python train.py --n_layer=8 --d_model=128 --n_head=3 --n_kv_head=3 --head_dim=64 --d_mlp=320 --vocab_size=2635 --activation="swiglu" --norm="rmsnorm" --norm_place="pre" --norm_eps=1e-05 --positions="rope" --rope_base=10000.0 --rope_fraction=1.0 --qk_norm=false --attn_scale=0.125 --bias="none" --tie_embeddings=false --parallel_block=false --init="normal" --init_std_qkv=0.0616 --init_std_o=0.0126 --init_std_up=0.0616 --init_std_down=0.00973 --optimizer="ademamix" --lr=0.000642 --beta1=0.9 --weight_decay=0.35 --lr_head=0.0083 --warmup_steps=217 --schedule="wsd" --decay_fraction=0.667 --decay_shape="linear" --final_lr_fraction=0.0 --batch_tokens=16384 --seq_len=128 --doc_mask=true --train_tokens=94890000 --steps=5792 --dataset="wikipedia_en"
Each number is 500 + 40 x the weight over its row's rms, rounded and kept within 0 to 999. Layers, rows and columns count from 0. Numbers have three digits each. The size before them is the row's rms in percent of the matrix's.

# q: layer 2 attention query, 192x128, rms 0.0966, rows 182-191, columns 64-127
# k: layer 2 attention key, 192x128, rms 0.0945, rows 182-191, columns 64-127
# v: layer 2 attention value, 192x128, rms 0.0734, rows 128-191, columns 64-127
# o: layer 2 attention output (transposed), 192x128, rms 0.0664, rows 128-191, columns 64-127
# gate: layer 2 MLP gate, 320x128, rms 0.0891, rows 0-17, columns 64-127
# up: layer 2 MLP up, 320x128, rms 0.084, rows 0-16, columns 64-127
# down: layer 2 MLP down (transposed), 320x128, rms 0.0727, rows 0-16, columns 64-127
q182 089:481437535510615534442487463548481520484450477523488417438483546528467479519589465515495625511428506445515506485526458480507568480500493501494459555502469495499551576484493517437577506510549513
k182 097:486481490514500573540459546496482555488490433459493477500475515537524524454483516483553537480483445508505508439500435495456567496536557512536493495482510509449488490535469538509439518533469507
q183 089:577511499535483481506560466496578494468502558482511516453486439467562508486422525560511442490548513533523449534520519464505513486454461495553419503505502513510472493444573500482482492516470519
k183 092:385447460468499528418539467483505501505495525528548544519493489502499519500523456563455503467504514432486482474472484545572512553462493545425473476492503545541559486497523461508549471493577506
q184 087:550515551560450538465451545539469415498484513435575518446526461407545473483460480484458534492490562551540503454467527466485478499406453499509530503495495517573498508496487430553502468580486491
k184 088:495477519471565555450472478437511503478537509522553464469493496527493551475516492604538566415485552465447552507555568570486527467521505588455510446556499549471459504495543576471549421497565533
q185 089:496495548495558598477583475462447489523471507471532467487554428477481498467500494414468483504502543494494497501557552517511481563518563540554529500540511465486495539543468512586529514568564436
k185 093:544497448522519525503448528460494517516523574532508491514535584514547481537508494466556510536486482448574595452478498423547523451524519450483486569487584528445486479537540529465530471451494493
q186 087:487516501470475436486443579436551484526497524528511472545415445478495482503485474485502560503553534572540460546504558444534454511531556547536462475512490569477566526502451440453497489533500503
k186 087:523515558477482512425519548530576537505523493571518471475493466512518512529521537570494576465495496435477505474540504498480489457552573511521486493518526476543495549524454497505464539517512527
q187 093:484467515523562547453539442397520467536562520496503521549454500512441488452519515497534502518522597560600514470548496522565414578523511448502505513555565486495492572544502519517412506509544491
k187 093:506566460492470388514528586522530543458522511525461515466488533481554459561483476499545520557481479479540467498518442480529479496563440483518502478472527502545450457451412504472495528492472521
q188 100:500528528475507477473584451462498448486477496434496487528460450497539514493465489547541472506481490433501491541479565541459507521465494527390558500471532563536533553460418601512471501456465523
k188 096:468555524503533525508461473528520549554540502518559475568433525452542515533553517443452438481470479468564487517485472539431478472512485519512584558446518528548475509543393491443526498443479591
q189 084:514479522448533464485456486431444467504477527529518490503485551520500555608473488499511491530502569518440514512452483537518516468485537491401498501511485508509490470474497415506473531435530506
k189 082:421525542586461565438503483477494472557495455513462542474509485455463524500550482536475440513536449513483469465517458572523423477360540479591462508519419598491488525523452555502499489537493484
q190 091:534465501528488511539530459521499547503551482448538497499468531405594531541454473513575516533511498514499467464490430463497509425434467469507486428532528475452510433501556580508511503538445568
k190 091:458422509455507519377486466535525491552503535471487485495486490539486473397491531503515508423488523506438506522474530496494573531510484573502507465554483511511505512433518440464517503457550486
q191 089:455548492484552472441464454463419486566529456447396462494451519459492532525513502502515423458476478461447493564451511507470533513410516547508566543442482474545496554485502486487498565429425510
k191 094:568503463521438508497490517471532579545497516582483503518531467490501484487528511494476450530437510498477507452441468535477511497480565462508589597450483548537423498523485495496490499566484478
v128 095:528487514554546544469572474483485558548538508499594527522471581493482570456516516437435525471495467520517523488426495527557507494486521505514553474505518485497471529469438514408447448491503486
o128 091:465525504475525570514435501511519464490504502545489434468503485339484503445491534515477539547513471555518468555523489545575449457523506476472487443527492577519492486557453555483448457541540592
v129 100:426449524453436507492448508465512490491586509435436519522454563460486540484495489511523510436550517572484512530480541431519490516490524545528566526479497499445511540478447492494507503508514490
o129 093:471514550533461472507552521439559518500556439522506531492468524492452487405500492482478511493516538498448498528559500473473426557480441489502490477427452553565415444602514512525443499505509535
v130 085:475560560468516519534554523560501500426509463525479459355516541483530537496496471548495576494522531498455434471422485464457499515564525502492518503490519491548517488493489494469454483483517525
o130 082:517501515476469504476512572544562526535524438503568553487535498566497511467533429517493473559472544522504556503508504414438528485457525522514472522449546474444469437475500441513505490480517469
v131 095:522483466546449475397537427467534505539508534526532559495417513534512502494433487574520493479494528548496510478543500439503502477481501481454432543483452461627505527503505545426496486460443447
o131 096:480504527418525468448519482462583498546474443512489565478530501404469450509429535461473386504470562509491519494547442489565530553492520491561488484512493496513544573498538519480518550459493478
v132 094:494567591525506467508558534540458546514548513603501506501498494510525507469488494458526490563477478535461515572473536506442545525497461601463541596566471474473512492423458548473496483486519442
o132 088:483553472488485572515494530482488533475568488439498501447570532540514478477574498485440543555512489496442483531542561542481461454531415452488618474532495540484549510554511501455448561534529495
v133 100:453552459449478494532478458539460548592500478532514515461473522446483525448534391478493510498451469472484464552522491496517490552563587476439565467515513503453460473473536453488416559552499435
o133 099:447460478547490402451425533502524425555482503456489459580498574553469571499502488398472552490592474554440530530493555493492491504595474442465485538508516492496520505506463517560483496603483490
v134 088:415467529472465522527521481503507480474516504538536543425474429420424440467560479450508502435555512509554432530511396504486564509457562508500547478489436583461486498527555485475498522559507438
o134 086:474507465521518486464482530475520502488540538437511526484480522401556481427460469472463580481570523535512471508531454437518504448548496508476474532491521500441473515421478575594547511548453510
v135 094:487518512555440485431483535464531545505538537556523551534479453523447457479527491533505561515508432528470533401520406441562487525492517522511510468542478500512467482506494431449586542517485520
o135 093:447494511588542528484572487522459573414527456433468540491521490479466497553507496533457547525554476559461526492495481453456516543475498545422391519480491524493534512475491494488480518473519468
v136 107:552519505554552506580487535590456512471480471561585512526505469562494448468463507497545509439541485449469504456641472498529508495468453510502603462490438490487535474506499518495417474571487521
o136 098:488545544522579568507468484440476514511501507500460466543480559489505473459568544458500567501506476516494512493478552584470488428459528454532531549550522511483514499449487507524453518515563541
v137 107:564460556443507447436506540486550504528530501483458438452503537521492512498481512483506505443519429513484548573540563463447437475542499525431513501520534515451458440445499490535474482531541515
o137 100:515491510519499507503496495540478487479477506475562459486502485627508502569590467480484573463483445477458476425536515404433499498536410486454564444472482587542540427509594520486525485528506493
v138 104:415491517506585522549453483488495554537483538593521542550467457475491498497523510465480515504455448508569499486450524458478435529558525516458449540548551505547494509462506509521574478439475500
o138 097:545498484521472483484457545535477447435520495442472475438518419412443470530462525505565521491454488517489476501522505510540505539576548441443509468477443506480541460461429488531498484503486484
v139 098:489592539416455521427473489538505510546512486503472460491525502432482510464438488480521424502432523547524552589496491552536557526479531477492498507513557531460492460411419477472445537480487475
o139 094:526470482395458433512430488493480497538524526538528502539498487513530529518525481464489541451522569514520466414570539527472494478558463471453455495498505525496433578538541562521544462484455486
v140 110:494558564540531493534546412529521530489482500486494471450471543513485474420480517575505477484489530530451507450534452486576564496451522540513590517459502489412458521426511448460363564449508478
o140 098:471528583503561531485513512526540504529498576519452510533497510522542527543542446429439501513535542571473586501569508559523494369447467449507512542498526547457499489442519480552454514462472460
v141 101:520459478482485493544485602490511504512495481577491479534564583492516465499456562507547501507469452470527492444541557516476463536499566481495570463539551545478490543599561521507460505527446449
o141 102:548457468551521505448433452504458541456510474432466453473486518466490456535560496530493518400483504503463553508525486517478453524501470420429486487515502427479553540461516549479538515470487374
v142 101:529510504510428434517478484532489503550529462471484528486479481512505446447513477509442459505430509514528528510509457561544535520425527549513506506451466521609496466550612480550504536531527485
o142 099:461528395514521497528538540546496461519513572459514594494484526512484477428470562468491536490576534478557502550501414497490521507546504526437479489469488517581508550517492510505489563547548473
v143 109:432541502471511533448458516558516456484499494539474477476614530532448479518514553448431424532519479497476571547557490491533513490446550536564529466467553551456511449480513501575463528482499529
o143 105:454514477477484525565433496440436514504461604517552517492524547535578478513543549510515484514511478498518491486534488551498470398517538528463491514447453456553495474483533462544492498469511503
v144 101:499548508487589458490500480554528531543592477493415467518531433512538531457493500524423492519513541532541532504494546520518528486473497541433493447437514517525466486550449464499484487530521520
o144 099:544502492438447530540539512575534466469441492472527579524485497522473488460553563518482549514495463514549503462500476480575493515582469525473496498397492512539541432512546530513443472389470491
v145 093:455442434504544477476524491495501458535542484524419498466488457529460459476545532437427557526438445536462597493495443446531522405477494499542474521505475522520501464563518492536553486530509509
o145 089:439469472578486468503486556550437436476550594565510548473496489489552470459480491483493478489527469481539393528484434439535486441469463506485419530432498515477473396506534476493445489496543505
v146 106:504506464506458516552446497527445515435483524602551479571516521445466523521473495532471457389476464589576560513512484495501533514449487556459562510490498451507482460577517535511464497537513563
o146 101:487513536544530515537521527434546508460475486491511467514451440407465485479462510405460554527475525537508504476518565523475465579566559489472489464588502502518542523490480540608501483514479493
v147 102:455479501540494474477522491475577456483557492559498561509531535468477518468492508551460529520488515468571545497539424481461543486404521531529509574497502565454446515446515496472486544464403517
o147 100:523474470532566542558567534483481516522485490444519509485483519431544423497456445490456541445506507515546534501552525494515448477495497522424458493539596455554510571495484507541429554487493508
v148 094:632533504460456526475517530449518527493506459466524515506497476503488508439524450484512517397430506499477474407485506568535443515485507458470436462489545416529525450535590469465527450568500501
o148 091:483508477526577536485465435519484494469492402509504486540529491451433526451468532482576462528529514499528545490467498480532552559526550477596483556491510498604512518452535548461562493500496520
v149 095:409440465504489540526451518535418498386463548445453505495408439423494421470565463523494579546429499520487456509496581484525462543478496483524492478474564543537459526487471486505510556474469479
o149 092:520411518529417452518512541479517500523524472564482466547520480437459546532470488447531574566486510559485440525552488468508497547538474490488497494475479465472447555488489413533500555541528513
v150 107:515437480464477469456487508507418430500520522517539531481445460512497547475551546528485530456452450542477539475476469534504488503541457539454483576451498488496447515559529529463451473479487549
o150 103:546532485546537564511487563505506581429442474477492473495528405478540466492489492499507559557549521508533419501521442516569479450482530475546474452553488512505558491492491422466468457517507488
v151 107:439459592510517524514476530495510505524460470488404470553542508463445459505535549457510548503513451566525518518493482522498489450486524485446521485502496562512538515548484431490471516504556489
o151 102:481530524493492494548561531516492488473468528492521489476497463569479489510488503498448505456515505507531476533522463407531459413511478543451491483447450461473471436444521561508514449477478475
v152 099:552446414492480463512480550445498406499468461495543477440526610533460481577429443502462498433500522537481494499393495445491466478513500487517431542492486472494432532453465479484512431492516470
o152 093:429457603524490491524531505534458488507500488554549541476538496468558529420521549503494477466476550509495476493445500515539499537474446491559507459471491466512490497554500531523524469446455543
v153 092:521533502487462531449544494499421529450484532523538584491488532460519545463486477521512444516516454513551501486477547503457561567479548488512516433525548454536501498485484456473535503510480450
o153 092:549486499478471528464454558465482537511544452444468510481530492392475535517478529500522458558525534551450552535481460554468503578519540470431501475507476435474495587560538470515588485477514470
v154 094:557571508451517521483561526502559504517501464545538469534495606487501569520544457441535459478527502518537523468525559471471521430489520479523514459540413533428394535527456506561474511424491467
o154 089:492546448546517459443447416463515440525548509468523479461478525518507461447586546485417530518489505509503479546520478497505477483478499434463544529423511516521480427540553511469548476518514451
v155 087:581467451469510466529450489447566558547475532505573550510485580473495539490476426567473423539505500501559495497490526467543532502542556447506529462526516446482510507491524520492492448477506515
o155 084:504481494508508500467435493472496465476451523538571450468454536506509563454496515454439468417503485504465496509458507541509460442503529426540592530524513495514535501469517477495535509573498459
v156 093:555475561527485499481535507503566466553443513480578598547511543476482433449519495511559471508510514465557523489460513527520503444501568459592516458530539522497415507477456514505497465564438491
o156 088:510506484472571458495502462492438475472453489530534491455480505476527523465545530505457475423493516476515584529430540497522350550471507549493507513559542532522514424396495519437480501554501520
v157 101:479518631513555485497526500534608520546531486547497505538521574587493491511504481580517434521483487503495440509538482460520490489485467590484520558477540527432563566508503429492539451511455456
o157 095:476524448503505596453496492463439510469508527441468554474458531521535501483551508499553498505542515452431568480545472538490483455457503491535601506518551511551531390484549464498456561447506533
v158 100:489467478509462502458509499501579487520496524497516475527398600547494496486491485506423533498541510449496572475483618419530498528541515480543485542495529494476432529517486534493495514489450517
o158 096:473423539490515516458544478460570462525523454568450502480518529444491492486484551493529452535500453586432480540528503427512459643519461504479473437522518506511517496562518512485552517528486563
v159 097:535469433520527550517514496502483555547509497568553526480475439508474509491558460499532589498530380521476506496546501542486464511451499400456407538478488481456508493496500495486540490548495511
o159 091:491532496482553500499494502451468474475491461462478503502602481492499516467478548540505562426561437578567453535459473470468558508531557501565450486527500479521479542527535514430462505424513504
v160 100:489465510530455525576565520483545529466537498484431536506543487496506505509581467563446468540488550470489541495531473460581527487497429536489519511496433552448560530445472467560558582475511495
o160 091:536489501583504477550565472488522596478474548490531497456497500539532449543552461468461502511536501524458507563440460551472447421484444547525531566426465526508480513504591526498484531404469466
v161 099:496451504522494468496513515497475496452472581552532551440513607466533500468500507528505501538470485598432429480498496457504454489536453576461473473499424527595509511496490534478582489489502466
o161 095:538506560509482468525522586446500532422510491511534551471545468579517453510536536480531456545478530499376489513403484565524453406472494458518528502429493510492547451521519479512510522445603433
v162 093:537457493496514486422462545442467506541509542433527513511430459479512484510476456515489559539436442505410554514562476476497462489503508486533496541484589527485450536478513484519484461495437492
o162 088:475506518523485538516502493528386468520485474456506489471493569500507539479456448477553534530520510561492461473563508523536418518543461469545542458470476443549492531513483481453402547534517443
v163 107:527527461547532504568485458502572488513530490478484484481537516527470494610461472491466463495506628501485413502499462505536526500506571478492536523490485467522622430463499503475537532550413478
o163 099:505498475445486537501484451440565521520437534501461447528436559495515516579451493491513477439570565455502489465455586540489588452499541511473548539468561509506454551535501525561512549434458545
v164 111:515497455498498489511583524503492500459461457466584485557569492476479535481498479560503502527517480605537508540409494497468521509469555495492509475538574452483439523477577492512489556533502495
o164 103:513497477473518498449496493489452497551489448470562475523610559535460497471452475470436471506499503506526613568542502470515428536521556491515455494539530440581549582449466518481559496592450460
v165 105:475461569508451482501466488506485484485525513552491447532512534497472492491457527637499509477489476523530545514512542463484487510451460525567481506559519478530470512508482549407497505591419576
o165 101:492464527481544487470542444475540521450506396521507505536512463454482528526489405459507526496409517527521579450514516463486512567520442452444476439530538485488533546560525451565506472562446451
v166 096:490461409545488528525443502552469484485463502515458580553507493480490495500446524488542486459559521575517438478532455548444482473511600536568532539454558461454499538420535473546486513489525545
o166 096:536507514495561516501523490457539517492441532525515521489505454440526460427438512565544424496507587489511551536501530484508492478488603541481459532494496456526485438512488478507484496521475509
v167 107:479494486429555465482495383474464502491587451463474500476466500503541464503510478476420523532482529475566560499472548509513491537621518490505533495504484532470516479532549519476493600550449490
o167 102:580466450473482509550470547482556480538510546512488459542480510449476513484490428479500461509542456507499484548480507447508485532562527476466477424402469600555520469478413556515459475509481556
v168 106:525473489501447528555412419530549517520478484516519442446507547549518537496558538504532479590534431490449521463457526554529470492539520489508561455450473504472513555454547524478456473518490570
o168 095:439535546448554469478456455461500515517485500465429482504480572527502494451514520506567503509476524506534471515461416586515486403414567441480566507481504580486521467499502488480503465541532475
v169 114:435456489464440455542533441523530502501496533493562502528507548504526483524524435541474463518526431522518486404566495486565503515542500538525514533466564510443400500457502442528519531408546520
o169 104:463440562546446462433501497520522466537468529486511532475430497480516541517489485516463551544555547591470570527453493554530452472528564538483527492443521506572574513450542483547485513450543498
v170 093:512477484529423506575506503469512556520499530569442509401580443520531455498467557567487541511491456460441502499589462486517516469422457570564516467482457525540486560520475487511493490575485549
o170 085:383512507460552483564577465530489462488531543500520499539480593456543499509475517486597558542455489477544510425455493531477511501477469500479505544523536482410486491545509473534494503511515393
v171 099:514477484513517462541467555590490445557505537340511488438544512475488483484477484597521527479452559488468429540451528564503596464474455521466487580500457529467453563509495486491484459554446454
o171 096:537488438498477482483521504529522500525467459571524570533457513536546531485519472504473581492511440446530547473502476487535436553514416571521532492501537445456489504526498475462548446537467476
v172 105:501468460488530508526510528457500549489488531572499469467548531556466473465496518550521546503523487410446490494515524548518489517561555439477490483581440500425500508424480538566535488519490490
o172 094:503548467509490504518496439464496521479483510517466460480510547608488492570541468508504516370505434531507500561420506459444490501543503476477434558540442445454530546582463523443524502457564446
v173 097:513444539527534480479500462496532487479450501395460492504474506509512558455463492527546572612533515417540492474461527505498521546465445475516444482471493475496503520469476555463433486497589539
o173 093:533534646463501516486586449536522510517492464476499488527461516458496535515481495536540434486452441557482510552504519503512516475475468521554520446557519465486467613517450457495529488512499579
v174 102:463487526480483490487534499494528502556501458477460496505563515529488504544448439479477506489414377516455489534449548488520558518509545550507517553485592518457556478502545443492403490578546505
o174 095:466470534510497494459484480548513466518509555507501499496527523521518527481557428504482463531579526486494606528508550514443494507530459510494510461486502445561531468539518483507485469513446580
v175 098:466553464392510439531454454510393456527475488457460544501512439479528468509532481491559505557514436506450515500484510521520481542566559493513506493468512487543457449521460515477460523472507469
o175 095:496496545471435441486444482463492490522442499480537545586510515666461532502553576507447500520476546498547535542449566511549490470488552486581455488428481515516502463444453460513466495479529442
v176 106:511483491536498497494471505468509448474512498496427494579476483477489491515473452507462520532394479471529536460487452506532512458525544476443492494524511498477519449653501574458512511512534529
o176 101:505424555549527528430497490536523514497587522479467474522483457495449559524445455488406385460517450503517457478518495451533506547553509517515522499483526497487495442477492507547491567563473448
v177 098:468480502437414514516559474527532526454514514549481480573490517538527505467527507546518518495520571472562512530517535516528515485530483539446517513412507467437473419477499559514440413487571512
o177 093:465509526435431472482544517463556460555480497493519480528507474434509505467535553465509539460452461523482430461516476453457433541519545556488554496550513586568579534565506528541498529565538543
v178 099:445537536545530467507527452586508507512527507565493442364494530498463476546480402474503479485468508480492514404503557460527462561513498483493571501574475474463534504576568515511503572490516481
o178 097:485426543555516439473458504527583517506468542514460510518504553474526513513505461518438468525556453536456565501473574489451574453574437510508539498442542481470471472428448509538501564506483561
v179 102:540523586499552482573488489500510470454501464578565448474563477490470430495481536469477520513501537454446478508442401517524544487533515499443513589484576554461533482547450440482430526527544526
o179 102:459529501475493557550481597565427484475535525533515464501454491437589509487525451517531520470484495500484440490448502444487483446501482502496545538593556512478488488469462529467506481534421516
v180 104:515546526536517523541514465528462499471508491543477479470474525476488557567550501458477516502470412553491457485482491528542515548502496533511546478487504548467551434484512506463555485499480523
o180 097:511505522504497523538449509553510500445497527413433419465559527443490473514515472516507490522589544538538485489473491525458504431589581488420511482454527510484446489491490496618458482469483475
v181 090:547540505479450561485514585423522514490534484535503533600563502450524500498535478465574501454501516468457545456489496503512552462472478501412496421492509446469530462415451480556540557504442521
o181 085:486468540552566492498505498498435489487577430458542476509501480499488485570455554476494582493521464517482463463500563523433454600502513529514470562505467573571517494558545567514566433447536508
v182 103:468495511505461450520588531474477476474443522520472473569477514528496473534536460500511575532523520401496510459556524492456494539444511552500507546537491515521426493624534457496512440549611419
o182 096:440487488541426530463586528549554455511488498435463512508486490470511542396499530555508430524511445520444561545439517454483497488462467507550525491492570395493522545424501503525509552556526505
v183 096:416538547480442474476454423553534502528526478570484467503518482534528475431487457466541509467455528434531511447518501468515561499532464467598508435537478549452443600508469511520447493479481486
o183 092:445454487490525452443452504475474521595571486543420501553461531518518536526573476512501552539523496488503533472540490568506483565510444507524522530546590488411548479482469524518496536569554524
v184 098:474538528458497507505533531429508492500412504491485502483553516476526512499488520459478516550431531507459507491534389497510499510520527603519479605497473581494511492466484427518500490513467445
o184 091:511481505481477511589477561500453473547506580478511455507505507585555530492459544534559507581559582481463452456474566504547478382477467548468562540463552506478505517530518548531519553507499505
v185 104:581527555586456531550544524463508548517461527478471442543491449495577497489486499547469540499540478559481483511522491502503490491532503503545502630510490575473485486524531434497498543560490546
o185 103:508531530534531541460541503606511467476483560517551512454508510525481492512451528516517485575498511535446535508512505431449517544409455542440535480528519496461525467513520546478458443570442456
v186 103:503525501508469541537432570518477489510540520474507451544507544506482585466564514542451579467571494578520477441470496462516414546544447511515517543537449485466539545571465478465567469538559564
o186 095:478511532617468498461592465489496569459537400462481486471486475434404544516447507527555516578488487537482475497483549434500492576507500506477440508457514509518469450535522526526469427489464506
v187 097:415562557532547486525461450528467510468550559513463484450516457493517488524487446555466467513517446613466478514464532497521527516568492539445515459527494491452524520481519486466579529522461496
o187 092:519454524554439530468417523512523581469487552445499552486534474561458473454527394519470527526486516500479538506500507556496563501528502559534483458420500498461567423503493527507459462432511477
v188 102:513528482500504518518596514461500501519532526510527531377449553435464586557492419537563486410462484490481473490543511527453522466446497486501546477628471447422482490487477500540451506451439499
o188 097:478521490573570488442443462446561483529462470462568447504498523475490475502507437464422507458505438436471548494514568508466510509536462501521558546560514478472484524547498503527524513584482482
v189 102:587515513495580499584546451477506517455433448479582462385450497556495462517469471474507522542510454530444501469479462473502482519483390488502464484500430501506477525433486494535475412447497538
o189 093:514503610474538477512529509586422498487491536494490473501504517508512438483545500527535501514476509535498491516439517533470515419492506482556522481478523541407467546448467537505477514459478520
v190 093:449480518541478497453489492561558545553535540469504465516473483505568473474535535431491537510523474532483491539483584492535584503535414559534517500444530575538479559449463498473485529566520503
o190 091:455483502404475534528551465447510446508535476484450473478467510515472480561523514484592635595552495528515468516565523508468457546531474495454514473510486554493480464546525519472456520466556565
v191 091:505584531508538508480554444478497556539504459568537512483505474473546539522447410464494565515551472512578556502526572523579535537503469459566504498558454567448506521510491467484491468486500438
o191 088:481454490466472458506472509531549477470476525461481470525462545429463483522544541554498461545549503562502523507527534488430481531530517461506453500465530431376536604412546606498478478478451567
gate0 102:487499505499521481573568502496462551501528499535458498531429546522495527411486499514513453448517491550570525511496480483579584464518495467527482439490533469607504559510526486467513526565519499
up0 093:513471476501468466481575432578479531532527473487472483465478491542450504461454544494488506521548447483514515495506483456547503472526444441484438534436482522519523504502527506530471490550528524
down0 092:518501509477484534413538519505524490555463514454469523537511439494521448485593484545508494607475459565484505548500480516460492371461516540479449466464478463483461558499494510491465541476522459
gate1 111:465494420494482446468454432470476473540499436515460536505573408435447451513587504505492489406482495482472480487514487507473432577525536490578470516481493509472488506455533509451543500445468459
up1 104:491520506507544535476382485475458469577489437568496492494463493476547489468535542520563496467458445570474510439582506549542441458446493461556469469506520444504512498486565495475463563526570409
down1 099:517432520524592485522526565535486473495459481517441465443483453492544489528526513488572554498550423434470482454565533494479497505498447474497461537388502521501500511414526514463570476383565496
gate2 099:489475524484488552509556516444537483476460503507467521514566497477447545500417498497501477566462502485569507417609566410437522548508515522518498456489485507474468538503479513513502536546500514
up2 093:492489537473471522573504483522455539509495490479450563544484528521508500488513480480567495456553550467445555517445499557550473470511446457492474487461462523477451423487536413436499469438512391
down2 097:477482435512475491521438447522432529519503468500506457567487473543484444472549587497496559483507486481498482489484497499543603480530471514495502464529425491529503537480494548554437542625491544
gate3 105:504458483484460505529499557465489523604555467498482555569558526548481520496542451499481467466521447521483505529543562568527522518544529462539588485479414558558528509523505450518511467536437513
up3 104:524467517453462519543484451560462490518479488640496427411497402523502444524482506522436442425575488488477542415514539507478481548438476527481481554510529464501501554525522481486469530542530502
down3 106:532526468495486506543507452447476561562494504440449499511542493494520488486514547504473469441498478559490520521486535547487459445510508441471518492590503499456424392478545467488516502499511524
gate4 103:503423455532571483489571444468450448404498417537491455513509454430494526483437516505469453429470470483500480468484460501495533604475486532503481488497543431527482525465485540525531483558453525
up4 108:496506546494468527419528468513502460507504559578502532448507448508469586562460483515548462528518548554490423471552483463489453491455438424526548509505455485534476552501484454528496568557541472
down4 110:479514533540479460432515475482535484481389390475488513568532510415531573560495542546548493524370505489460516467530502498520539556524485554516472487497484493502503551440455442505501490485447519
gate5 089:416432512511523493474450578466518432493413594509506474482537507490530465497482578493474477513467470549511473522475485459455511486580539486416535470493553469516514487510392493441516553523495537
up5 092:574497447607480537519489519487424456499547507480412482515487442508532545422450499528580597533464526488483489571535507458528517501455474570558472476501472454503486474517480529504490553523441474
down5 096:489492459467500489518514513456553506496553444528475456525556508474430520518470450455506514494538505489506526550579526502564468406507487557585511544397431469487485492497518545484490456498433495
gate6 096:465509446509513455474465452475471505564476462470502479528554438472430476436523537489510501449552555536512426454511435471477495447537500514438443463550464520479497524503455516574519531424558505
up6 092:515518542475544509484472536481440536533448423421516481512517461498459494465572505456527540497528544547497490485497415521528536476515463551483479492504454426446460540429486490544513566483600496
down6 100:504483541494529550519496556495491477492487630488477448431455494673572494572503517520524510512546516483516532492529459454499470497495576472450516479400544533448511507472550563409497477469491465
gate7 099:433502503484497480545536553566500480448503463502527494468522477481430523490499512534479443446465542509475425523484443415462612518442478510531509507525506484487460528477460508494481574568494516
up7 102:414507505563561537428454502480502474559470466485481547487594538492582488513485503520518521537545442579437528539545441476523477545438461453469508515546492481503502462494515495523493486424578484
down7 105:443598541550498535461528461517469468480529471499501532499475554493618493440445515499538489528548473541490571507514525565442460487498547561517516514566473511511510449452425467545511448465580492
gate8 096:464509403467494491535492485493549450487482528512511491488470451483530495574505497559494420487511477506492549530530517530505498495530548564482537465427493627546550446588484512534517540501498476
up8 098:510523567501438463533537520539426487465535534490510423549497486483469524493500493558519519512506521519487485546529468468515483487509470460499462442498544432466441503412543494510488431476503479
down8 097:537508561502491473482461539511431571496470414488493523515526509412478521467463489468527533516545508469493483505560455450531485645483486464486493440488484458500467610498479481515471533473564485
gate9 094:507516433468522490516484482511499545408549415479538454460497439504489477447447518534513488478467542407473516458499473499475581497486547492365436453462498448497474497475492548501578513474483546
up9 096:526452540455542481544524508625481467456498542472462600483505507482461542547502520460517498431435482484528536507536510463500518447413515552562545457545511477446502509495525497479482550527555494
down9 097:495494547563461512484485425528504508453471416529515531485441500519472562596500484595458515499514526478488498468442511453494476573517477492531404536474539499545459546543489520450500545500486486
gate10 103:549495456469433499495434467426501451504495552566499518546501509485502530489459554491458486470447490517505478593507488547448506535531555545473487513476524516505453473495465471548495473524458512
up10 102:490517507560508548530508557549531499472497570566565494544493454492461488498449472454525505538438564430521456458495500553487501505487523547511449519428485451487501561545532491517468481501506453
down10 101:515529527484392436519548504526538559566478417523520442516516509481589535458530494522440508445486542487494542567472582548508412401415541553501513545579533531451508521509455507471530507549485429
gate11 097:492535437520439373468456464530468453529529453480495547499481502370451468506532466602467497470522514471459489501489472513471475506519463540519451472478438500520499446488501545526494450545438430
up11 095:485512528510472492480577543519580511509513509508515439567600405507493526456501548456516521508478475489507504446467581483502528525512527478511553540494560526523496567535503433521493486499502580
down11 099:488484404489488478458465437502485513502488455504581493495505515447496492477456491465484482509521509491468534512483511474470416494559453569480472483626484497496467470526492480523482462474507542
gate12 101:516433435530541492513569527470475480501521495584445514433439528496437524507418486505449446447434420395511478474474592551521497450482521463514420527494442540505559479531549492518487520519549490
up12 100:430537460524501504532515462443555511477583503549518440551455501546493510520450480522526476465498494523418438545547510517550494425558421543444461497557471583515497456538515441538478586450549480
down12 097:534501509535447506475592520487520484470570416472500473445482567523476531494482495518455450507493498449469499530492501525511521219538523557532487519546453476522482572532553463496510517539527499
gate13 099:592455464472518491494482527552482464538533455563505491485487501468579524429487506517479494446489452538484461472440455457513457496558446449525433435476467577605480513501539543563479427434494473
up13 096:516528468499492475501508521511563523516533482558547520516560509456533569483483550528389479519498471512484556491458491530482515462483492499489480468497448526529560598441427416481435487512559458
down13 101:529440514498611478484525465489501455561489495531445473540525487460437524486557522486571485454536532498429455560455454500501479490554520441555432526505461458510486454494504523541579471446466501
gate14 100:507543458593535470550456449513430476481497468485488532555501472491558600528530511545488537543486439472444503468543510473519499497511393464462482522553535481473452436473497540559540517546473590
up14 103:532510498468589452509511463484519476544453478478523486490485515473499476501482501516519437486489482535456546587511499481510464521492547487520518516493515451530536556491430486529480503482407500
down14 105:595505468574504472447591541478523491491412566526486504540547495462504461510588501471563554473546494454504473483457533491401524505470431518506472481512506541524459429499544476446553517468517531
gate15 105:503509481517564553581447515468518557540556502555448541520492531429497579525422561455454458479543429500479495519505533560471496512484566467500540541545447524539469467505468482483550568507505512
up15 101:495424542513486501455455462496536426488543543485452528539597446527582434439461436495448507434482523508461491520527558424522563501550412530495492442530484544558512505510424511516454498536510521
down15 103:533481498435574479421489473431484517492505568504468512544582482476558450521422483456467466424486529448467508449499436503487453457482446530522508510476541575523527531496449497536553468540481465
gate16 095:498420491560506449444466494541495547528512511526476500507510494501561507531469503502476479494552455378531505566495543518453535479482493482492497556548523515451502546481482448533482474562510524
up16 098:562521468464501516507425501488509519549532542499512437487515471460499514521535475501440526452585460568477447486521588448488525442484438518501536528529522534500463507485448446436414506467612460
down16 099:494511488505475475468490478439489582547559545475510487575531484454505516518555473518443465482542435451509539491503524548469494340524424509476550481597504510493495589547518467500433484557525474
gate17 100:484497466477576465496507507579522518542508459457482525490527517472506527452513458548505461481482478498476525540487506556458517493493482525490507432521493477589517501484436506548514599483490478